From a checkpoint of a small transformer trained on Wikipedia: 15 heads of 64.
Each number is 128 + 32 x the weight over its row's rms, rounded and kept within 0 to 255. Layers, rows and columns count from 0. The size above them is the row's rms in percent of the matrix's.

# layer 5 MLP up, 1280x640, rms 0.031, rows 1167-1193, columns 384-511
size [ 96  88 104 108 114 118 104 132 101 102  94  91  98  96  98  93  98  89 103 102 102 112  94  93  99 101 108]
[[146 142 134  80 139  90 127 133 167 139  86 123 129 119 160 207 151 206 121 172 120 142 149 180 117 106 107  86  88 121 119  57 144 120 138  57 206 137  98 124 124  86 192  98  88  96  86 100 137 102  83 115 146 127  88 161  95  70  98 151 138 159 142 172  93 130 111  90 124 113 164 113 112 158  98 142 123 125  84 104 108 160 118 108 119 162 144 164 149 108 174  90  95 145 103  87  85 133 125 133 116 159 122  93 159 115 151 126 154 117 129 115 119 131 124 126 139 142 115 127 139 129 127 147  83 123  94 166]
 [150 137 114 107  49 121 114 138 168 124 184 115 111 151 177 114 202 101 123 130  81 125 142 166 177  62 146 130 111 144 103 109  88 144 149  83 179 144 109 170 158 128 116 113 171 170 157 135 112 162 117 137 146  93 138 132 146 119 184  79 172 173 133 162 113 186 125 149 156 202 114 195 137  96 136 119 176 170 133 120 168 150 114 175 148 134 172 113 148 144 125 108 115 134 109  97 156  70 149  56 135 122 136  59  61 174 159 125 111 109 103 123 135  94 114  46 163  90 124 186 177  91 111 138 231 131 158 119]
 [160 135  74 111 173 144 158 106 125 160 130 116  74 146 138 104 127 116 188 136 134 166 146 174 140 140 108 135 130 107  92 129 137 144  68 147 159 130  93  95 121  90 137  98  93 143 170  65 147 154 145 137  70 107 121 146 112  93 138 119 201 134 148 107  67  98 123 137 117 130  84 106 151  60 126 118 125 138  63 114 127 165 159 149 126 164 121 109 163 161  99 106 136 119 115 103  74  92 130 134 106 123  68  93 129 129 108 160 121 143 154 140 172 122 147 208  72 105 122 132 130 171 167 159 170 118 187 125]
 [ 85 167 155 150  99  90 106 103 100 105 157  94 182 152 133 145 120 102 165 136 126 161 108 101 104  88 158 112 134 181 169 169 153 100 182 106 121 170 109  84 189 179 122 132 200 139 136 171 158 120 122 136 142  77 116 124 171 150 132 162 188 143 120 147 137 129  98 115 104 100 127 144 117 140  77 139 137 129 175 113 169  75 182 124 137  48 117  93 116 131 211 138  59  88 136 151 109 129 204 124 139 140 178 137 131  84 181 153 138 132 138 118 121 170  97 129 107 164 129 142 158  86 131  97 137  97 132 136]
 [170 172 175 147 177 160 136  61 118  77 127 123  83 143  78 178 127 140 110 144 113 167 133 152 139 127 176 142 172  95 140 149 145  83  97  83 164 125 124 114 171 135  94  84 102 139 128 152 166 100  76 116 151 113 125  83 132 109 103 135 185 145 123 140 110 164 108 178 146 104 145 123 147 136 101 134 133 161 115  99 105 138 172 134 172 129  89 162 189 143 145 147 158 143  88  58 119 169  91  91  90  58 150 116 139  63 136  72 141 191 202 146 108 151 165 125 112 103 124 124 133 131 114  81 184 109 125 175]
 [149  85 112 104 125 105 132 151 107 152 110 194  83 159 149 173 115 187 177 109 141 164 147  56 156 110 193 124 123 100 131 107  84 116 135 156 129 135 136 111  95  92  85 119 104 154  84 135 133  96 162 145  99 114 101 152 108 163 131 131 131 118 138 137 191 102 129  94 115 118 129 166 133  90 162 148 140 137 168 113 124  94 145 194 170 107 144 129 112 163 166  91 160  80 116 130 206 111 116  30 173 115  90 159 137 114 129 147 193  63 112 129 115 131 121 133 153 139 138 132 189 171 122 131 195 120 137  68]
 [116 161 144 118 103 106  90 149 133 150 207 118 158 128 155 122 136 139 114 125 171 138 146 104 108 138 123 117 106 149  33 183 180 123 119 102 153 191 154 140 134 111 102 123 107 129 163 135 134 102  63 117 117 156 142 180  93 147 177 109 124 145  98  64 111 142  98 170 124 114 134 100 129 124 151 157 118 175 149 120 160 138 108 144 106 131 104  90 151 156 134 161 119 130 110 145 112 185 127 154 141  99  87 136 151 100 119 124  94 141  95 190 175 150 132 177  94 191 116 131 192 137 116 112  90 104 164 163]
 [104 101 126 101  75 129 200 114 143 103 137 142 118 115 100 147 171 149 120 135  89 146 121 100 149 123  91 159 108 119 172 115 152 119 133 101 140 148 139 121 107 169 135 105 106 197 124 147 170 151 116 139  99 119 202 133 115 121 158 133 139 107 150 127  84  90 106 137 178 110 107 139 131 198 127 186 136 128  65 149 135 136 113 140 174 120 113 149  99 124 146 188 123 130  88 152 154 156 193 150 103 129 100  68 127 108 159 185 145  86 103 141 138 121 145 196 133 163 115 158 139 112 130 200 154 138 136 167]
 [126 146 219  73 144 100 121 200 134  73  81 113 204 125  99 149 126  98 115  81 145 119 107 148 128  86 141 141 121 110 178  81 110 121 176 112  96 111 146 102  95  92 126  82 113 157 150 148 173 125 143 148 160 115 130  55  81 126 187 149 104 157 129 122 114 107 138 125 170 138 190 134 186 162 101 135 125 151  66 127 176 148 111  81 134 159 150 146  54 127 145 161 124  75 109 107 102 115 110 122  91 145 124 148 159 101 107 113 105  84 115 171 138 119  89 151  77 163 126 127  91 129 159 147 113 155 115 101]
 [ 88 125  48  53 197 126 141  95 159  94 153 181 163 139 111 150  92 112 149 161 144 151 143 131 114 137 156 159 140 113  69 138 125 142  82 176 146 134 163 107  94 116 192 130 106 104 113 170 141 115 139 136  90 140 106 135  77 124 135 168 101 105 106 133 119 103 173 104 162 145 116 150  74 131 112 141 119  96 118  92 179 112 112 158 158 134 130 122 137 126 188 129 129 108 106 107 104 160 126  99 153 128  86 224 182 129 132 114 150 124  99 122 110 113  89 160 126  67 117 143 123 169 110 114 112  56 128  78]
 [ 79 204 100 132 109  87 122 176 134 175 123 167 135  48 106 128  85 201 105 156 164 137 206  98  79  84  83 172  40 118 168  87 171 159 161 112 130 165 122 104 166 113 194 164 120 141  63  63 138 142 165  88 129 134  74  66  76 144 159  25 139 133 157 109  76 119  91 145 128 129 102 102  89 196 162 114 180 162 107 148 113 160 187 139  89  81  82 152 166 130 157 107  76 158 136  98 157  76 110 135 161 128 119 130  72 154 119 170 150 136 125 151  84 108 119 116 113 119 144 123 156 107 113  97 107 106 117 118]
 [124 108 105 116 106  82  96 110 130 104 156 155 122  91 160 137 180  93 154 125 137 130 110 191 110 141 184 148 182 169 142 104 154 119 137 199 141 140 132 117 125 110 139  84  79 106 125 172 109 106  52  97 178 103 145 135 143 157 112 170 117 183 125 206 169 168 129 144 200 158 100  64 190 137 107 126 189  89 129 132 101 143 122 133 121 168 130 175 120 135 126 151 120 128 152 186 189 131 209  85  62 112 127 126 156  90 141  95 126  77 100 163 104 117  93  99  82 110 116 187 138 113 154  77 143  93 107 140]
 [106 104 137 123  94  64 186 199  88  92 160 133 106 178 138 130 172 117 204 117 119 124 109 116 113 150 149 102 103 156  91 115  80  85 108 138 118 151 120 134  91 100 126  99 140  96 116 154 164 180  93 140 121 125  88  70  97 109 128 113 138 159 154 144  78 100  99 106 109  96 135 173 174 156 117 120 114 192  85 121 147 140 165 141 127 138  58 173 164 108 153 164 114 120 106  82  77  55  88 130 146 138 106 143 181 167 122 140  86  97  81 141 157 111  78 126 124 143 133 141 178 190 172 158 188  89 130 164]
 [111 113 115 151 128 130  51 185  33 111 100 150  56 165 128 112 168 159 101 187  96  86 101 165  95 112 122 112 129 173 152 122 110 109 137  77 121 139  92 110 103 157 157 137 105 103 129 185 109 112 107 152 127 160 143 175  68 117 126 160 115  73 101 116 117 165 109  66 151 128  86 129  76 116 204 102 142 172  99 161 122 155 116 107  85 101 147 118  88 117  95 154 123 116 140  71 142 142  95 196 130 179 113 164 138 107 130 126 153  86 128 115 190 151 157 224 113  92 178 130 115 135 139 115  61 113 134 163]
 [119 185 100 130 144 137 140  40 108 128  96 117 151 170 148  70 121 119 158  84  81 138 116 106 192 108 162 107 116 124  96 106 196 137 106  97  83 105  67 147 129  89 179 153 178 102 121 105 106 137 115 113  78 126 185 121 169 148 148 200  66 144 147 106 209 117  92 141 114 241 153 156 157  43 111 127 156 162 111 142 168 113 114 137  81 136 113 183 176 105 127 152 133 103 163  63  98 171 109  70  86  79 168 120 122 126  67 170 127 138 134  89  75 105 159 159 186 118 121 113  97 132 164 167 123 113 177 146]
 [137 181 159 138 165 103 142 177 158 142 148 153 196 132 141 175 149 104  80 101 158 164 122 107  73 106 151 102 127  94 155 150 173  57 131 138 108 130 146 134 152 128 177 125 167  90 150 146 126 140 192 220 158 119  75 145  88 122 125 126 113 103  79  48 154 114 119 132 170 139  96  95 137 120 104 132 167 145  73 114 134  86  79 122  75 123  93  85 145 155 107  62 133 123 153 118 142 113 160  79 129 119 162  98 135 133 105 139 161 108 114 103  62 153 121 125  91  86 127 141 183  78 102 139 128  67 138 105]
 [118 117  93 134 151 102  95 123 149 199  84 155  82  97 161 105  82 111 119  92  74 173 149 171 101 117 153 148 116 121 134 153 137 108 102 150 137 104 137 157 141 104  93 147 147 137 101  88 104 135 108  88 111  98 141 116 125 173  99 153 105 103 145 185 148  75 159 140 124 111 108 145 165 153  98 161 175 135 191 141 149 133 161 179 129 113 159 112 183 132 156 147 116 104 126 174 135 143  74 125 123 167 142 143  98 135 105 155 135 174 131  16 125  62 118 120  55 198 147 129 158 160  93 117 127 129 125 148]
 [ 71 107 116 104 129 135 127 106  97 155 181 168 124  86 219 140 137 102 110 175 145 155 137 139 146 147 130 184 156 134 113 168 129 119 109  97 156 134 176  97 207  80 105 130 134 100 116 135 122 123 152 143 157 104 171 104 119 120 117 131 165 206 139  36 168 144 167  73 135 102 166 132 115 110 196 176 123 124 117 177 116 135 135 113 145 155 158  61 116 154  69 139 125 110 145 167 157 149  99 118 144 146 126 101 108 145  94 198  54 139 165 167 123 128 151 208 170 160 173 105 189 130 105  65 130 130 143 192]
 [108 131  96  94 130 165 105 179 111 124 145 139  80  76  64 132  93 174 129 169  88  95 138 104 105  87 167 166 130 126 130 186  67 129 176 139  92  93 175 204 176 101  69 143 145 178  95 188 114 122 169 165 144 212 129 101 186 143 121 132  94 125  75  81 178  81 119 125 151 172 119 177 117 110 154 163 171 127 132  96 113 150 146 114 128  79 145 176 155 119 146 170 135 122  87 151  79 183 147 114 120 173 121 158 102 134 145 146 122 119 122 134  95 135 108 110  85  77 135 124  81 101 147 130 111  81 141 112]
 [124 160 117 152 153 136 112 145 150 112 162  84  39 141 116 149 105 136 139 109 134 101  77 112 141 111  99 185 107 171 164  76 122 129 128  90 116  85 141 161 169 118 157 104 170 138 144 133  29 136 139 136 108 104 199  55 146 128 105 128 141 140 154 153 124 135 197 127 109 120 150 155 104 148  76 179 153 158 129 160 126 139  95 183  86  89 146 147 114 108 117 140 163 141 177 126 137  52  98 127 145  95 109 141 113 164 169 136 160  93 115  80  97 100 122 135 203 126 120 140 114  86 109  63 134 147  98 106]
 [105 138 135  85 178 159 178 152 182 158  96 123 119  85 168 119 159 138  81 148 163 162 150 173 120 133  81 121 159 114 169 151 190 104  95  87 137 163 151  92 155 120 126 112 147 146 144 162 145  93 107  99 130 165 101 127 191 151  78 131 142 113  95 113  94 163  93 152 119  63  84 151 103 192 126 162 160 127  99 110 132  66  98 104 157 145 188 145  72 132  95 112 145 212 138 134 172 104 126 119 136 140 111  69 141 165 149 105 133 120 124 118 139 135 126 157 156 161  80 171 148 157 109 122 141 106 116 130]
 [ 96 128  90 103 124 143 144 137 144 123 133 116 151 119 148 116 193 142  96 128 137 135 124 107 105 123 120 126 141 159 113 122 143 145 202  61 133 127 194 165 116 131 112 162 125 145 121 130 160 169 135 175 145 137 122 131  97 151 157 137 167  82 150 141 125 214 156 110 165 105 123 109 122 117 138 107  91 161 138 108 141 148 126 125 135 163 132 141  82 128 226 154 167 157 123 128  76 110  95 104 140  55 121 102 167  25 142 173  88  43 213  89 125 113  95 123 171 181  83 188  47 167 123 143  86 163 109 188]
 [156 145 118 149 151 132 150 182 111 155  97 115 134 158  97 123 153 123 158  82  81 119 115 149 123 107 145 177 201 136  95 154 174  95 182 145 164 164 143 102 118 140 103 182  79 141  61 156 106  99  89 175 140 126 100  79 156 178 164 154  72 183 144 140 157 124 114 180 105 100 109  81 131 176  98 134 126 147 131 152 159 128 156 147  72 105 124 169 148 109 117 160 183 153 106 153 157 149  77 148 108  93  98 134 141 116 144  83 177  87 146 106 170  86 120 112 110 151 162 106 121 114 122 118 138 171 119 103]
 [100 130 154  98 113 158 120  98 113 113 139 169 120 115 154 102 165  76 186 129 152 139 180 148 102 114 122 155 185 211 100 176 110 147 178 137 123 167  74 131 114 127 112  74  89 131 106  98 202 136 136 117 185 126 173 129 107 136 182 187 134 183 139 127 150 160 110 127 112 137 113  97 146 141 138 176 165 129 162 133  68 170 139  98 111 194  28 132  68 133 120 104  86 173  83 142 132 171 113 142 137 109 178 133 125 106 100  71 195 128 151 118 171 113 129  93 145  96 136 168  58 181 137 120 161 154  96 117]
 [ 90 212  97 122 153 145 152 141 118 139 121 108 169 140 104 125 142 157 158 133 156 107  92 101  77 209 119  95 153 163 102 130 117 168 104  96 113 126 129 137 162 138 109  79 188 130 116  92  87 132 134 120 161 106 173  93  93 176 146 159  51 125 127 155  94 157 150 132 168  68 142 176  92 157 131 130  91 101 150  60  80 144 101 124 132 144 145  99 117  73 101 116 147 122  84 152 121 136 117 149 177 117 106 100 137 130  70 113 176 149 115 119 132 145 104 164 140 127 131  99 121 151 108 110  96 213 178  78]
 [110 144 140 163 123 134 176  88 136 150 145 136 124 181 155 131 149 109 157 108 157 158 121 161  78 149 125 121 212  98 137 181 166 112 100  91 120 108 112 121 127 132 135 130  69 143 119  97 155 117 166 100 140 109 146 102 114 106 174  82 110 117 131 112 134 166 170 121 132 109 153 162 164  90 141 134 113  94 110 162  89 100 142 141 128 113 155 180 101 129 126 144 143 154 125 104 102 161 144 129 170 188 108 149 177 139  89 155  89 139 131 152 100 152 105 117  99 211  90  82 148 127 110  99  67  99 175 104]
 [125  98 120 212 148 180 172 110 209 111 122  73 161 141 110 142 158  74 111 135 144 119 158 133 110 140 180 154 173 172 108  97 163  91 157 126 107 139 145 158 133 110 102 128 161 150 116 138  89 117 118 115 109 135 160 115 110 158 160 163 102 114 143 154 150 144 112 130 152 106 107 103 173 154 122 121 121 158 112 170 114 105 166  79 158 213  88 168 121 115 136 107 140  69 169 174 155 121  82 144 145 163 118 157 119 131  93  99 192 131 122 124 125 179  74 144 159 116 155 182 118 181 137 143 155  73 159 154]]
# layer 5 MLP down (transposed), 1280x640, rms 0.031, rows 1167-1193, columns 384-511
size [104  93 110 111 112 109 105 111 101 102  95  97  97  98  95  97 103  93 102  98  98 108  99  93  99  96 101]
[[112 132 124 184 157 164  49 148 126 158 104 116 114 132 117 105  32  97 211 135 139 105 115 131 123 107  87  87 122 130 148 171  91  93  65 112 139 144 159  83 136 102 145 171  77 186 199 171 113  96 154 143 138 192  47 103 109 121 164 144 157 137 141 115 150 138 166  94 126  39 128 129 140 103 113 140 127 167 149 152 162 108  85 128 120 102 140 113 123 127 110 122  69  58 117 112 132 115 151 135 126 114 147 212  92 155 128 165 123 103 108 126  54  79 105 120 202 156  98 135  91 126 133  67 172  96 146 161]
 [126 115  90 119 140 145  56 108 176 145 187 168 121 144 164 114 155 116 147 100 149  95 171 143 122 132  92 135  90 143 197 110 125 104 118 121 144  78 111 158 130  67 129 145 140 157 173 138  94 168 180 123 115 122 110 137 164 108 142 136 197 145 133 117  88 182 137 108 134 158 107 121 143  94 149  99 146 178 132 119 134 128 126 138 166 163 171 179 126 209  64 149 126 150 138 123 126  99 142 172 161  67 113 182 137 148  92 106 149 177 122 157 112 161 139 128 163 132 156 159  85 122 161 139 138 146 129  87]
 [132 190 102 137 148  87 147  99  48 121 140 105 135 108 122 135 110  91 123  80 131  57 150  99 133 175  89 129 148  88 122  98  88 154 104 146 116  85 131 118 106 206 135 115 176 121 160 130 138  91 132  92 120  88 149 147 146  84 123  93 152 129 149 149 101  67 149 109  86 139 148 116 168 143 137 172 161 137 131 126 137 109 100 108 162 163  99 161 123 125 125  96 127 213 103 135 155 161  87 178 105 116 134 117  94 143 128  73  87 147 106 185 178 173 152 201 113 144 122 167 107 137 153  72  71 134 190 137]
 [141  84  94 179 126 162 133 181 122 113 129 128  70 134 145 107 167 107 141 118 139 128 110 133 116 147 138 161 157 140 134 140 120 116 126 117  90 114 168 127 179 154 102 174 124  62 114 120 144 119 125 139 187 100 147 118 125 143 136 191  93 141 141 109 120  89 145 112 165 142 130 119  96 100  69 144 198 110 140 109 189 134 108  86 130 154  79 123 110  69 180  96 113 179 125 118 140 107 156 132  88  82 125 106 133 151 186 122  95 138 110 142 112  74 106  53 122 114 164 164 129 158 133 130 148 104 107 140]
 [121  54 114 130  87 114  95 100 128 117 110 103 150 175 118  90  78 143 162  93  93  94 164 103 132 126 162 144 192 159 117 148 159 128 117 151 135 121  86 120 101 173 102 124 131 183  89 166 136 116 151 152 106 128 169 119 208 156 123 104  56 136 184  96 119  64  93 123 174  87 165  97  96 138 134 198 109 105  80 140 143 120  82 162 132 110 106 118 180  83 126 106  85 128  73 157 104 159 153  69  68  93 161  38 139 169 119  86 162 135 142 145 136 127 104 192  83  90 104 107 120 158 118 148 157 161  75 126]
 [101 186 131 148  81 129 113 154  97 127 115  92  58 156 129 121 114 105 194 145 192 140  88  97 150  85 115 120  93 102 146 161 132 127 112 111 102 155 146 101 134  91 160  85 134 150 101 119 123 124 133  83  85 197 129 136  86 171 174 106 140 107 127 109 178 100 155 144  71  55 127 217 119  48 175 150 151 110 193 119 169  54 170 119 153 108 167  92 130 121 102 112 146 116 158  69 105  94 155 192 147  82 164 127  50 121 102 118 198  78 152 129 106 162 141 111 150  72 143 174 164 118 105 133  92 109 147  94]
 [150  93  98  98 107 124 111 100 127 115 123 121 166 124  78 167 198 159 125 161 187 170 177 108 125 129 104 188 131  96 105 134 134 127  90 136 140 178 187 107 169 103 155 175 180 106 100 121  94 166 129 145 147  84 158 106  85 125  80 103  98 110 200 133 117 132 124 140  84  88  95 135  95  79 159 118 102 180 123 113 111 101 179 105 111 152 100 180 116 224  76 119 150 157 124 139 117 171 132 143  91 151 123 100 103 148 186  86 142 122  99 106 107 121 144 134 151 191 154 182 156 183 154  92 171 110 159  42]
 [111 163  73  66  97  68 114  94 117 182 132 124 123 106 149 143 186 134 104 109  79 159 109  98 119  66 113  98  62 123  99 103 149 117 147  74 107 160 145 202 166  98 211 141 159  65 157  52 159 111 183 156 176 119  99 134 150  99 130 166 139 140  84 130 146 154 118  81 146  77 185 160  87  95 119 110 105 112 176 101 109 116 142 116 137 106 144 122  95 117 178 106  88 121 157 168 185  93  97 101  94 161 130 156 237 209 130 126 133 102  92  45 101  86 105 173 130 120 157 131 136 139 115 112 183 150 160 140]
 [117 134 133 116 111 111  62 163 148 147 102  87 107 167  89 161 106 159  34 153 171 111 145  74 119 146 167 108 176 117 211 117 171  97 173  89  88 109 182 176 139  99 154  74 143 128 107 152 115 139 140 150  92 118 133 120 157  80  92 219 124 198 104 182  97 132 162 164 155 119 129 100 132 125 118 111 151 105 124 164  81 110 105  91 133 109  85 113 139 132 110 190 130 163 125 150 139 128 183 137 142 157 129  44 159 153 176 117 118 137 155 130 105  53 130 168  99 112 115 119 153 106 114 111 150 164 171 134]
 [ 95 119 130  78 130 160 157 137 123  92 113 183 173 113 127 152 139 127 134 148 209 100 122 153 107  99 123 110 100 160 121 152 100 152  73 121 136 132 176 136 132 150 139 120  96 135 121 194 173 112 132 174  44 184 135  83 114  99 133 163 110 130 163 152 113  83 121 134 119 156 117 131  86  57 127 135 131 128 144  84 124 116  77 109  60 100 118 119  91 179 150 164 168  91 107 119 136 111 125  92 165  93  97 185  97 116 147 144 167 153  68 135  89 113 106  72 113 167 203 146 115 128 219 151 123 160 134  89]
 [137 103  59 123 165 194 115 123  97 145 135 178 163 130 122 136 166 121 111 129 100 110 113  97 106 184 134  96  85 124 131 177 152 136 122 104  88 159  79 148 118 107 138 133  76 133  63 131 125 133 155 118  64 131 157 213  62  95 110 137  84 174 166 101 100 169 144  82 128 126 130 115 116 103 116  98  73 143  53  53 133 179 120 155 139  94 138 140 107 162 129 183 140 145 119 165  88 111  32 121 134 183 158 112 124  96  49 110 147 100 135 102 106  80  93 161 176  67 156 125 117 117 146 113 100  85 153 104]
 [135 133 111 158 138 160 136 114  97 119 131 130 114 150 105 106 177 172 101 116 154 126 103 107 197  93 167 101 157 104 175 108 124 105 121 121 177 116 111 116 147 115 169 151 108 107 111  93 137 130  64  80 173  94 152 156  65 104 102 132 148 121 198 151 156 130 167 208 141 112 156 127 198 131 148 104  97 112 143 149 154 100  91 160 100 175 188 119  99  62 187 105 164  98 128 154 118 123 180 104 109 170 122 215 116  96  94  51  98  66 142 140  84 137 136 126 121 117 123 136  95  92 103 121 151  78 116 147]
 [100 155 134 185  93 104  99 121  99  88 113 108 171 135  54 134  65 165 129  72  88 179 144 132 187 187 125  76 150 123 128 120 170 126  85 111 166 109 131 146 103 144 147 112 127 167 108  77 193 119  93 210 136  80 128 101  74  92  99 100 139 136  96 160 136 127 144 108  82 115 179 109 142 144 133 102  98 108 133 156 118 117  88 101 129 131 113 170 156 150  87 121 149 131 155  99 116 122 107 133 169  98  92 153 148 160  96 117 139 198 133 136 131 141 193 126 184 165 171 123 130 128 188 163 108 111 188 150]
 [126  61  49 153  50 123 139 150 131  87 115 110 145 135  95 101  91 149  56 121  66 163 102 149 164 117  62 180 146  76 151 148 165 164 102 102 154 111  93 127 147  80 104 145 154  83 120 160 115 139 108 149 178 119 185 119 138 108 122  84  72 105 138 150 148  99  56 153 131 118 107 181 159 155 189 155 116 137 130  97 119 112 116 115 107  80 129  96 137  95 190 161 194 111 130  97 170 115 141 149 120 163 101 187 121 157 123 138 101 157  97 143 115 208 180  99 138 108 112  76 148 132 142 148 133 175  98 119]
 [182 121 152  86 124 122 163 135  51  84  60  78  88  87 100 187 161 155 121 129 152 150  90 176 117 133 104 106 163 166 143 138 197 173  99 108 140 138 134  75  98 159  67  25 128 204  86  70 153 144 189 143 157 102 118  83 162 104 163 122 148 178 125 180 146 148 181 113 157  87 109  76 125 110 140 158 122 133 185 154 132 158 121 102 132 128 102 147 138 143 132  97 120 133  75 141 169 139 172 134  88 131 110 149 155 165 121 148 154 138 104 112  91 131 117 123 119 122 140 130 174 169  51 154  67 133 120 119]
 [152 138  86 125 130 152 134 152 109 105 118 120 150  81 145 141 127 134 161 119 100  85 161 115 120 123 106 177 120 123 118 150 110 134 111 141 113 111 149  97  95 183  86 173  99 175 156 152 123  79 115 135  69  68 127 113 128 127 146  80  80  76 155 124 121 114 132 142  98 146  86 128  86 144 100 101 149 170 133 159 117 163 106 153 105 121 143 167 122 132 168  90 163 132 156 186 122  86 175  77 158  40 123  65 164 111  85 132 104 103 108 128 173 155 130  76  90 190 123  87 112 117  96 111 138 101  86 175]
 [133  50  98 133 149 140  97 116  95 114 129 130  69 123 143  86  86 135 179 160 138 135 172 167 127 137 154 110 123  93 204 158 175 102  88 128 113 104 147  77 129  54 203 139 144 117 135 159 136 187  92 122  97 126 105 105 134 109 135  91 136 124 164 152 118 130 132 153  93  91 119 151 103 101 115 152  97 138  91  48  86 118 137 145 162  97  71 199 117 148 194 131 170 111 155 178  92 147 142  79 116 153 128 179  49  79  61 162 141 133 213 112 166 199 114 147 154 175 104 193 122  93 129 144 145 147 142  91]
 [136  84 154 157 129 115 139 131 153 138 125 119  57 128  93 134 151  79  59 135 165 194 108 171 103 162 128 149 177 192 167 152 157 154 132 115  75  80  78 114 144  99 111 176  84 159  98 178 163 171 112 125 130 135 123 134  95  81 121 157 163 126 184 141 107 102  88 171 133 203 121 132 139 135 125 156 155 103  65 141 170 154  87 115 178 131  92 114 165 132 167 165 127  66 109 112 161 128 148 162 133 150 130 132 119 106 170 143  73  48 116 126 116 125 160 129 121 137 163 142 129 154 129  85  88  84 170  81]
 [140  97 130 103 153 151 165  74  86 110 143 189 145  97  86 138 118 179 117 150  60 113 113 104 138 109 113 133  66 121  70 117 143 114 141  94 165 197 124 121  92 112 180 148 156 144 103  99 131 121 159 106 187 130  96 155 108 102 138 109 132 144 112 154 101 130  57 135 123 195 106 134 126  77  99 128 112 126 174 133  88 108 109 146 140  77 104 129 155 143 156 148 167 120 106 127 152 141 115 103 122 108 136 160 163 160  74 100 126 143 133 126  97  74 157 125 120 101 123 149 150  98 209 111 147 113  65 120]
 [124 189 116 135 131  66  29 152 104 124  89  99 134 118 192 103 189 128  75 110 165 181 139 166 113 118 105  99 184 161 101 143  77 134 120  90 159 137 130 153 108 159 101 108  95 119 106 145 138  97 159 202 146 112 122 118  43  77 154  78 148 136  70 153 109 141  59  95 141 122 107 130  91 108 128  81 125  91 194 143 180 210  96 105  93 122 147 176 124 125  81 139  60  85 116 124 137 180  96 127 139  94  46  97 141  98 137 223 139 127 134 157 138 120 176 106 114 154  97 119 109  97 109 136 112 106  97 143]
 [ 95 134 105 164 163 132 112 114  96 100 109 150  88  63  84  92  92 161 107 132 125 169 143 175  95 149 178 129  98 124 155 135 137 176 137 154 108 123 149 105 121 168 107 115 135 143 123 123 198 121 143 140 145 133 135  58 153 130 131 128  92 189 111 108  95  79 190 133 143 105 134 107 140 152 171 105  70  94 114 127 139 139 129  90 119 220 108  54 130 158  69 155 158 104 132  95 173  87  84 147 128 178  99  84 147 129 140  83 172 146 215 131  57 149 116 160 139 150  68 171 133  74 120 161  82 155 152 133]
 [138 187 167 118 175  97 153 105 171  97  97 162 117 120 158 128 123 119  92 115 124 164 142 126 122 138 116 153  84 120 147 103  74  62 159 115  79 121  91 171 149 115 202 112 177  88 115 121  97  62  88 169 101 168  89 166  76  99 141 135 179 108 128 140  99 102 111 103 160 137 112 154 120  34 174 105 200 203 117 133 165 144 102  75 194  67 102 107  99 125 202 121 138 179 122 160  80 131 138 151 113  78 142 145 102 132 123 111 129 142 167 159  72 186 105 126 117 178 135 134 151 118 123 129 117 110 135 153]
 [ 97 101 138 155 105 121 113 129 144 153 123 169 107  85 177 175 111 147 131 106  88 150 129 181 121 118  93 151 126 170 165 131 133 136  80 153 142 105 145 182 128  89 115  99 163  87 146 147  98  98  67 115 101 143  59 128  90 141 194 124 148 118 129 120  97 196 146  99 150  93 117 149 139 168 145 101 127  15  70 143 111  86 115  98 181 125 124 106 163  81 105 107 112  79 177  58  96 136 137 151 150  90 134 109  82 103 166 146  86 116  93 146 107 103 140  99 154 149 101 117 145 115  79 113 207  31  62 169]
 [173 117 112 113 127 207 125 104  76 108 111 132 113 147 145 115 145 186  98 136 112 145 154 157 116  96  87 138 117 133  93  91 165 105 123 125 145 109 170  73 142  92  76 130 107 121 117  70 110  78  97 147 146 142 149  78 132  94 128 125 107 168 165 140 146 121 129 143 126 116  99  86  93 193 115 152 134  90 173 130  94  96 170  90 110 131 117 124 134 130 104 111 149 150 175 113 142 109 138 120  77 113  90 170 147 179 113 146  47 130 120 120 136 149  75 121 138 139  59 103 163 141 101 139  95 168 103  70]
 [112  99  98 146  89 143 153  82  95  81 119 150 122 147  92 132 134 127 166 123 118  92 142  96 151 172 128 177 124 162 161 125 105  99 104 167 123 168 103 127 134 130 125 124 117 151  63  47 146  88 111 109 134 119  94 133 133  94 136  96 128  71 122  86  60 143  80 162 138 141 133 113  78 113 116 155 137  63 165 157 134 128 148 144  91 145  95 100 133  75 148 112 152  97 146 190 139 162 155 145 137 100 134 129 118 139 115  67 236 146 137  97  94  98 117 172 154 106 169 108  82 154 126 130  74 109 132  95]
 [119 181 115 145 121 142  99 158 154 131 124 175 117  65 127 145 129 120 108 146 117  90 159 148 131 105 123 140 142 147 134 151  98 138 107 139 103  96 145 139 124 122 173 192 122  87 146 196 161 140 127 104 109  76 152  73 122 161  98 173 150 142  98 131 140  66  80  82  95 111 134 116 109 153  98  62 172 160 106 112  61 144 104 111 115 180  99 106 108  99 143 132 133 148 173 107  87 123 148 121 109  80 144 116 121  95  91 145  95 137 122 100 121  67 177  88 159 145 158 133 119 135 180 135 145  88 111 118]
 [162  76 141 127 128 130  94 166 124 107  76  87 150 162 125 191  98  79 133  85 170 189 100 114 150 137 152 107 143 127 101 187 185  59 105 144  89 141 159 105 135 151 141 146 130 114 117 103 146 124 152  71 149  84 154  86 172 144 140 133 109  99 163 194  87 124 142 123  84 116 127 103 148 114  79 171  88 174 184 171 104 107  15 161 189 151 175 161 126 100  85 127 105 163 126 121 158 146 109 134 128 113 128 155 105 177 103  92  77 141 101 102  85  76 168 125 140  76 150 115  95 177 104 150 137 121 147 121]]